From a checkpoint of a small transformer trained on Wikipedia.
Size: 15 layers, 4 heads of 128, MLP 1344 GeGLU, vocabulary 50257, 98.2M parameters.
Architecture: RMSNorm before each block, rotary positions, no biases in attention or MLP.
Each number is 500 + 50 x the weight over the matrix's rms, rounded and kept within 0 to 999. Layers, rows and columns count from 0. Numbers have three digits each.

# gate: layer 3 MLP gate, 1344x512, rms 0.0275, rows 1290-1306, columns 128-255
# up: layer 3 MLP up, 1344x512, rms 0.0262, rows 1290-1305, columns 128-255
# down: layer 3 MLP down (transposed), 1344x512, rms 0.0237, rows 1290-1305, columns 128-255
gate1290:540474453454527500497515492532462466464547516504426497457573473551557536531408427551450420432494461582492471502483396538514484613462529482492556510438458460467575568429459475484510388423486395571467519599446553467513437378632584538495509516404530468454526562419474539479572569499563564466554466503536499550442459483430525560588471507537609546411554524496443364486475571530462617488504
up1290:523596491557480513529437448561491404480495516425496524449392562464406505535524587510552457492456532570540640389451513453493481417475413437446464466501620507566452456521479514489480485548444425450569462384498575526507584453547415532493462529530521524526492481497561405498511432520555545414518460410477435489458549506507473500557491471530492380460539501546533499460359388462487532585513
down1290:546499564467621513513557431474517437476453540510533571523576443472472454492399463498499507529623482463418484553461472544605521558468474479532458593510490437482566575467477501453552422420602454515497496486431413466647424494564567456572478447451538454605494518456554608551491494449538444536515453555517512480521481463548562507543433369515525602542413487537406419544608545504447496463540
gate1291:476515424516439485529540583487547543528469588551548434459488487506507416469527568529413397546570394550549483504512528405430649476439541529561521432491504494494506480472540580506479444484489491508421500581438457593425488513465405526443484351440504427391424530475411470484447566457587402520405595521586463402585606459559523512455654410545470424490481452540569524490508572463376539569597
up1291:429471525507509460540499467495489422498487505404532524523487470451544516536433452514546499548445597518488448445555434456473450511602411515427460540556464438448535509444538559609516456463469511502533555421545483506564517550549529561521500734541454545518498518508408425486596575523510441505498555440454456369572481567458546508510455607484520576525571407440419485453532526522546438452478
down1291:542535504464490516434484515471502600536485570599499461463502495546491481433535532446467499526546456472486578561486583519459575479443581460546544475479509523577448481545529470415493482531481525493461422581421575498415488473498466449505495294451523496454451512506532497506395429435515516491434451615590526610442498481555417547523582349529478418483461565527498569543502493485415510506521
gate1292:421479492539481500485500516484469578634592503495588488622417491402517533574576534490451570541547546492455550561604466517551613547510584546584472402505490632457502478495535392518483451609466564527370545488506518443611467531487448517549473496545568390438555440475504489568502319621556585519489503633612554429493578487472651531462570546590508486404558481460581563487496529425503501535467
up1292:510460453508431596394540541492482556480574569476475487533540571502488489485484460491447499436483558492471618527462540569673485444494544536503556408536531452433450510449481391394526480485495451539572605535557487415440519488458489536522554537400447520506449453474632380542516441574439573516528437480497530501414517414511535553513491439520511532506538531584530512456506497465533441497505
down1292:479542551485555407577513446521501444517405440528468489494464565541500573489542545501548517567433522527527376507531494400349525543470457462511415564419469526530546482495546592564469520530401535447419367425475453539577433474548534494473471513618566522480507571575316562520483572439529457477449516576456515567549447551495436467463542538462486473551481433445462440556516502519571557531462
gate1293:582495536475546513458513472532502473505464512508407531500599512523513586533538551432496482525491463543567540487583418564508506490440483395567512556514589483468422484527532450548482557540537499499540465515437399449510531475542389483414515440512569520613508532531507485564473512505501495470606543488531483615474565515491498462541593473512536562461427510515464475526573436515505574542558
up1293:443462474472477587527522465438514534588479421469582492503508532423465442506450431420540469520417458538458438484433515478430431505550484537511526539505489445476557536461437496359500440501510561499566494525531564544486501566421513564572539535491541545437405407534455490478482531581485428508492572522419477444467473492552458516468436523516414516609568464486478504517433535422498447405484
down1293:499518578507501576458517474549503503585436508464399543590558505480429482508465475409495569521473476525593431530530429456499440460510497443560484573561528491439495584453468378385527368503588517480591455551468573475592455527488410406535529532460579489543404530491484457567471501588487465492597608525471540501446565522598533484476475543470421591593488547550467519498442546452487540418525
gate1294:552499515472487521503508526613527476498441482461467573549604495560398541509415503544534455399558472526474594520440484568437518419521499567546470559516513441465453493469590442447538630550521590444489395535451380467492553511509563498381453406452527485506552445548531474515547459390501573479499499452497485512401459508585497559614532368462534448436426595617467381520513493622462548508527
up1294:552451498488488512509473494370576511552478559452576485459496492450465477498537503481442544514492539574492567510451611462512412541517405380504428452543559478456506503499479537464457413468466474476626523439571510473498576561595490430645514624513481535540495588462425471523522499555436495564548538564381449507527465389522438562493468524520520380472538323443540514559504447535433429491479
down1294:548465503459508592484407461527543551614428548459459431559506503486434574457460483465539437500573518587502518502495520427528509446517503476522451564636617445460475557454497555376469497524455478507523459409467536487490564551528549423582442337425510446507548652454481596502450545438414448463419522583430387595424452560654524578500469397479550535557461481482490621536500441544401533538394
gate1295:484435498517470479467477503446509548620510509518564481514464566405448528479541456477487525579485497499503462476457555413483456570500469480500506422379493538507570498477518510514450508519468436513411547558468516521497480593458509450609484475599473477550488426465518482507509484546525479515412421523497514407541592540499583530464477524550506493536466520527493585558546524431553528576471
up1295:527509513493452510573530511555498416562645549393486496580502538526533496460418454545603576466476490558561459501531405541622498474533530498511493488399524491488525474593481413390490546494538456515470441571490507502480492471489487461422475505424515457501449514567523540452533540535538454549509555442471546554551549486493490549484483478575423548559479384542511457458387446465535504503563
down1295:494494520549478511442519508529551546397396451542493556454494510492533547604550532453401438512398545427438520439464539479443473460486461479539461516507448477480498535459524587610492457514454496449471564415557425556588482557542517522553475574571449560510541496470457441584519483459480513478554414531517511490492434486507510398533577551497612473431480538511584479486620543564529518533456
gate1296:571628462448560516515439539488577562540547475500636529491562458459431488496533461470464525466630456511548567562505425391476486527400519510515449450447521531417530518430555548423643460467352460585479480548532508511545497455600410468429446541503557477406540431438469447575515542525541555616476528507540527480560505478645375518563477496555486479462540596497619425469459467597446384465451
up1296:573447598506495521444565527530420452439593520411522473498510501517542478518469432494471509603481482550463449490461568459482460441491518493509527529439582526403435425479436523490488401477419432524448572526477469419429494486500469456461461466590520497523530540447493458530603515475498523472424580426576485458467512468602523522430488522561402582508571568508488446490536528515446451494543
down1296:453577402522511469584487456384523565622465525555553542426506449505511533488578576464508509421517368488561594526540441573475565521467515618554502524574349470571516557446522515471552575538548524499526455560562506591538453527489485541490532419435479546493516487517465491490399522503526496524554408610459454520563485491443494476486501482437650394512500459521562581498622440528563544559481
gate1297:565485524543511482473543564436471377452466536497508476436487574553465500565515509484498356436429496541502543561496499464517561494450358531531496532511543374501519426548564492516555544500518489478522525443490466545435482486501495534463477442450484468477467457449541546522494531513475513408477401422486457529406497465473400481545412404580522488546443486550540457512472414540548577448530
up1297:485523529487420474483498443502526544433531482487511490553500503506490492364506513528513573535566504528535368529528482511475405494594612495539531422536448558421419472448382494510481473482496439545446496520498526473459582461517546484516499510539504569593577562556543498523492519470473480672534571500526533518529517416590491520529535559396518513521535461489504479448566613398485445499540
down1297:535531525530444486461474482524448451394495498509520548510461511493445540368432541524534411468561407446490454575510507528508366485519523544604533535548463459571507501538454522469499543516499438522447515531496479532452557477517534513444525439479536447545554577553513510523505582439421493650457439526525514552372524396609406459523502462434557502542467474475487477508535511480533521517527
gate1298:503504534517444466473489402514534496447549538510561547502497487511478563465433526494484482484490555546537468472480511492499507472554565456533545525465478479494496492481556488432544565482502469412467508604477452532515516507567473520516446532485582520479458471583604517550522488492465578557370490546535516467454556515526495529595474505420497498448599485491544528525471455567512489515448
up1298:494428522583500506452500574543520533472462479529567523577538465465550509478476548474536582546529540420444433529541525448522474464516513489545549463431542426495484497455531500539519499460529529435497526471523526551573524556499546538514428543457481461457489532525513514525489519461457549538513507526536597503601528524477525544478511519426484556502539487494546535485569482577505541465541
down1298:481535460448500578439536475525451566524488522448454439548459600533478473545521510467485472430589508498520516508444514568470502514491459559428478528589494570497485497517500508523489469585487478561541435472547521483428488487489496513476496509505488504503543517420422493408414509476554422479557476406460411522519451556479568510453479565547497484500484507516484509501462537435475452530477
gate1299:568547491571395499435479447427555388530493436529454444432470490499459553544530485594588505450493550475491458503609583491519488557569445479526466475447511464530467548528546498492449433503456481550453523520531591565492475495453488537433475547497441467481544421411548480570488565464442461487504451500534488481495459565451496469617530541498601471502543567474541503556549529503517518463551
up1299:492467555478548503507416432501512432409465542449541498507602524507483533548467491486495460574430465485508431424407499567463428504531464455488572477510453472470512416513408490461521573465520501486599500498483419462474573458521502547453571463471489611550539508462587487447507550413442481477509513460525485544468533455500407456483506471431530485557554462525488462524434492543514421467570
down1299:585479449570470486486504499435545399499482455502483437421497445487472534513539509618599456477538574511481443482604547462438466524521462481527485447521512453539470503501541483513464386473520483489502504480588586545456532483454531452465502832466417473508605455422536485575507557491454465492514415514470491446469510533477443519565485674433587500560557502555562459553521537510410530499494
gate1300:521537461493510603482453391502548438544506477491451542586459550491503562435559453500529476552480513462445566425473448543478477451502485480439561465572434416510457527551423463551476488484550417526550540542460545415583521555515522568489521476511473460453432432536475414552479523501419482434559448571468543531384506453471504500557454483460487513456439450497477537536500547408572456530446
up1300:490418458468477491563514520420564526583465424597491446487486513478471511544576529490524556503495519529458573560429520398509472492474486432473501473493511508542453523551488439504485483498496449471455504553515536480423522503585563507449497477531610416454499502488494497497498502448550544504483514523467388418489471553555468480450509469469552556454482454529551564404492527438529522489533
down1300:490377455477478473532546529467503493511480517482536466570550478403440506539608540466508492494471574503498519510408499421490517485503464493497497446517498442543496534479421364497475435470476552520428496506499411435498565491513514396461545530471540451489466509512458537445520490454588474463459489520503405409559418593489499487525528456520494470485468496565468532531517509440480501497481
gate1301:502548547445431490533463523488478484478452563491598450471506529575502493467534540427490452476449529576454533583481508462581533446498476567503488500473529458536479462481498476499458532467503480535538532538540392550470586487500423544529461544464500553495490452432491458544488499488548572486540557487494535524526526413535434482531435515484546505521456538389503450532493519575505500500475
up1301:486452553550523517431483398520518544483478511496488506418465501541626501580548568402486508520534476509549456471453449591484490511497532527594549433516534520559528501508478557542489507546516417527503416493494494543456457517435456463511523520571454454572540491542525532485537543440511542489520513503462468523513491482491518439476480519575539427549449439440499467509549450532494449564462
down1301:586522480455493465573494553497500498551474522492481468550483447526466483539563462517517514578546573589472532497386531544535577519529500451522560450526507518538510497492496532528455442527541494482554477495536520514536454537547558538506443543423511505523480493471515568543496561482461539502507529451491443492539514465496429470487425668475521501507496422446457477458459458416482401474463
gate1302:473491454616622544470469544459553384536401479509506522437412481494536475420570433555562463636507450509498504481525449499527519536530538448511460499499482445517422484569444475548552472453514438434493597456497554416472544465482415523466581448531507539509623522459628545436546443497537497456575416573490393503495497448411552553558481450483548499592468568560466502568554437516494520520465
up1302:527445562438474483468470568540517479520489536505572500413557562583532545461393537590423522496443482593443526459565491580539476548503472383471548563434542457454549472390449500530528530487514560591542495469508526562520430492568604481450490501514482559496524507483489484541492476473407601493446628432544541680459462519537490456533416469446588563515511455468529563474515569524549511497567
down1302:481463452518527550483527481498530445515371494490603561449453601517496559511445501566491525651471525525503529420545478541577536549565608374566520531473495406568507491449454432513557514471594473482523567456518567489541447515517534617406523523554533571496622527472572613515500393443510541519476460567424426613473477560471529581572431496457585495542531587415595465541533438533469538592493
gate1303:523457470442481456456459458473557444526436544500516561491504504485536460473640510484501447535518513527416476522455597480510487628593485546539498478441571486427417487575472540568532524536458532452526516468572524482409505471567518508582551495575555431579572427512477545651535428502427453490442519478573505505520518522490445615517550526445510509504415515495457594533445486456477504528535
up1303:483491547516489637554495519474480409442498507460492446479528497514427571459375527506492510511436473503436482412474493581503505442464444467431499500526428398459533475452533478443482513471543462499620543475375513433475525416489528467472422494529500589572440473495445451437452520450501544452611408496449355549483513486493529399516414413593434605499552500477428433566615474507490558446436
down1303:498449437475474488448449470453537471522398561522474537501502498502530369438575537485467441516477494532443464491454590478551506647593445567563454533421491425454463512542516553566468494527475560504557528432539574502434488445567549475630527520576544484565574394509457516657520463513431467508459538494582501500488559511516475640432513511456485554530447526484462590522447500425464435544541
gate1304:506476565602586585507482510494558491504571556425432528521579513454470469377521510460482470641499533519502465464516464401482495453515424457595485531552492496448465468490452537462608488548537440488517515500457498502492513476458410553459462530588590554470510536331482543519532443487458553455573477532436547551480485390522576507473463535461511512489497548487373471507449534514571489528555
up1304:449509449467376523429492391449471502532535383517586530418520488592512541607503504538514500425463426479447508470485523508467471524496522523390491389485542504548445508446533525596387588558483480560486558510511470487508543462538522459531608475495418540641511445575496442518480523501465548578546390494425454484581411522469358506513528468546578446526544447461552549568518402498441503444507
down1304:460500559553541525440479460533581504584516520491558551410532489528443525483489563465478525563559548548475504473546495389490459506538411417568465496520567527369430434458501540482469552555545382541498519516483420500512552505495421523442528595543496543620509523417446484508566416497434562556573438521417518494539441453483507486463458468481550531477462493500425574554399408523531484496543
gate1305:490478464520510471556483425549562465416473469513456480594485492448586656556474430507608527556520431553539551511556507441543468410503569465524505526441492522512567484525523452557519528532521494569493444540538483461509465484544528566498533482421482471481500534544529482459501534521420536501575536538511579469473509554513448435481476509453568481544472437458460487446583541447537549563506
up1305:476653547485585580524454470479487499516475477485509437460449453622505479468492573523487494503536510503432483452520522584523540491582409662439488543469495456534492498464523546561478522509499533465564485454487471546490475545452457501513489547541565559444491434510575550637549530457521442537444494488523488513467549532531474598532481507426397420466505463564560497583528463516538499475543
down1305:507522539523533399539517492503536456485478501498418477559518485526559612496440466515623583530625442536441472502595488520564525491534557466474507491467482479502589519474480449502551562500590483555539424540506404470520467442518507562464534465484492430506465543551505536503445568473398578519549555512482591488461537547531470562385525572510540458520542455438477528459534511417535544536521
gate1306:443506479586425524557556450443441497469571647481472552527531541403556540459487491587521478514552503547478493432478482391503466498528507421430586476486584504573549483558524470490510550500496499482493461500476556474514527539517422481458487557527612530566503476455416439463541575562462563536560434452498463567511508511508438492521476470481522517512572467431526455493502471392471471483473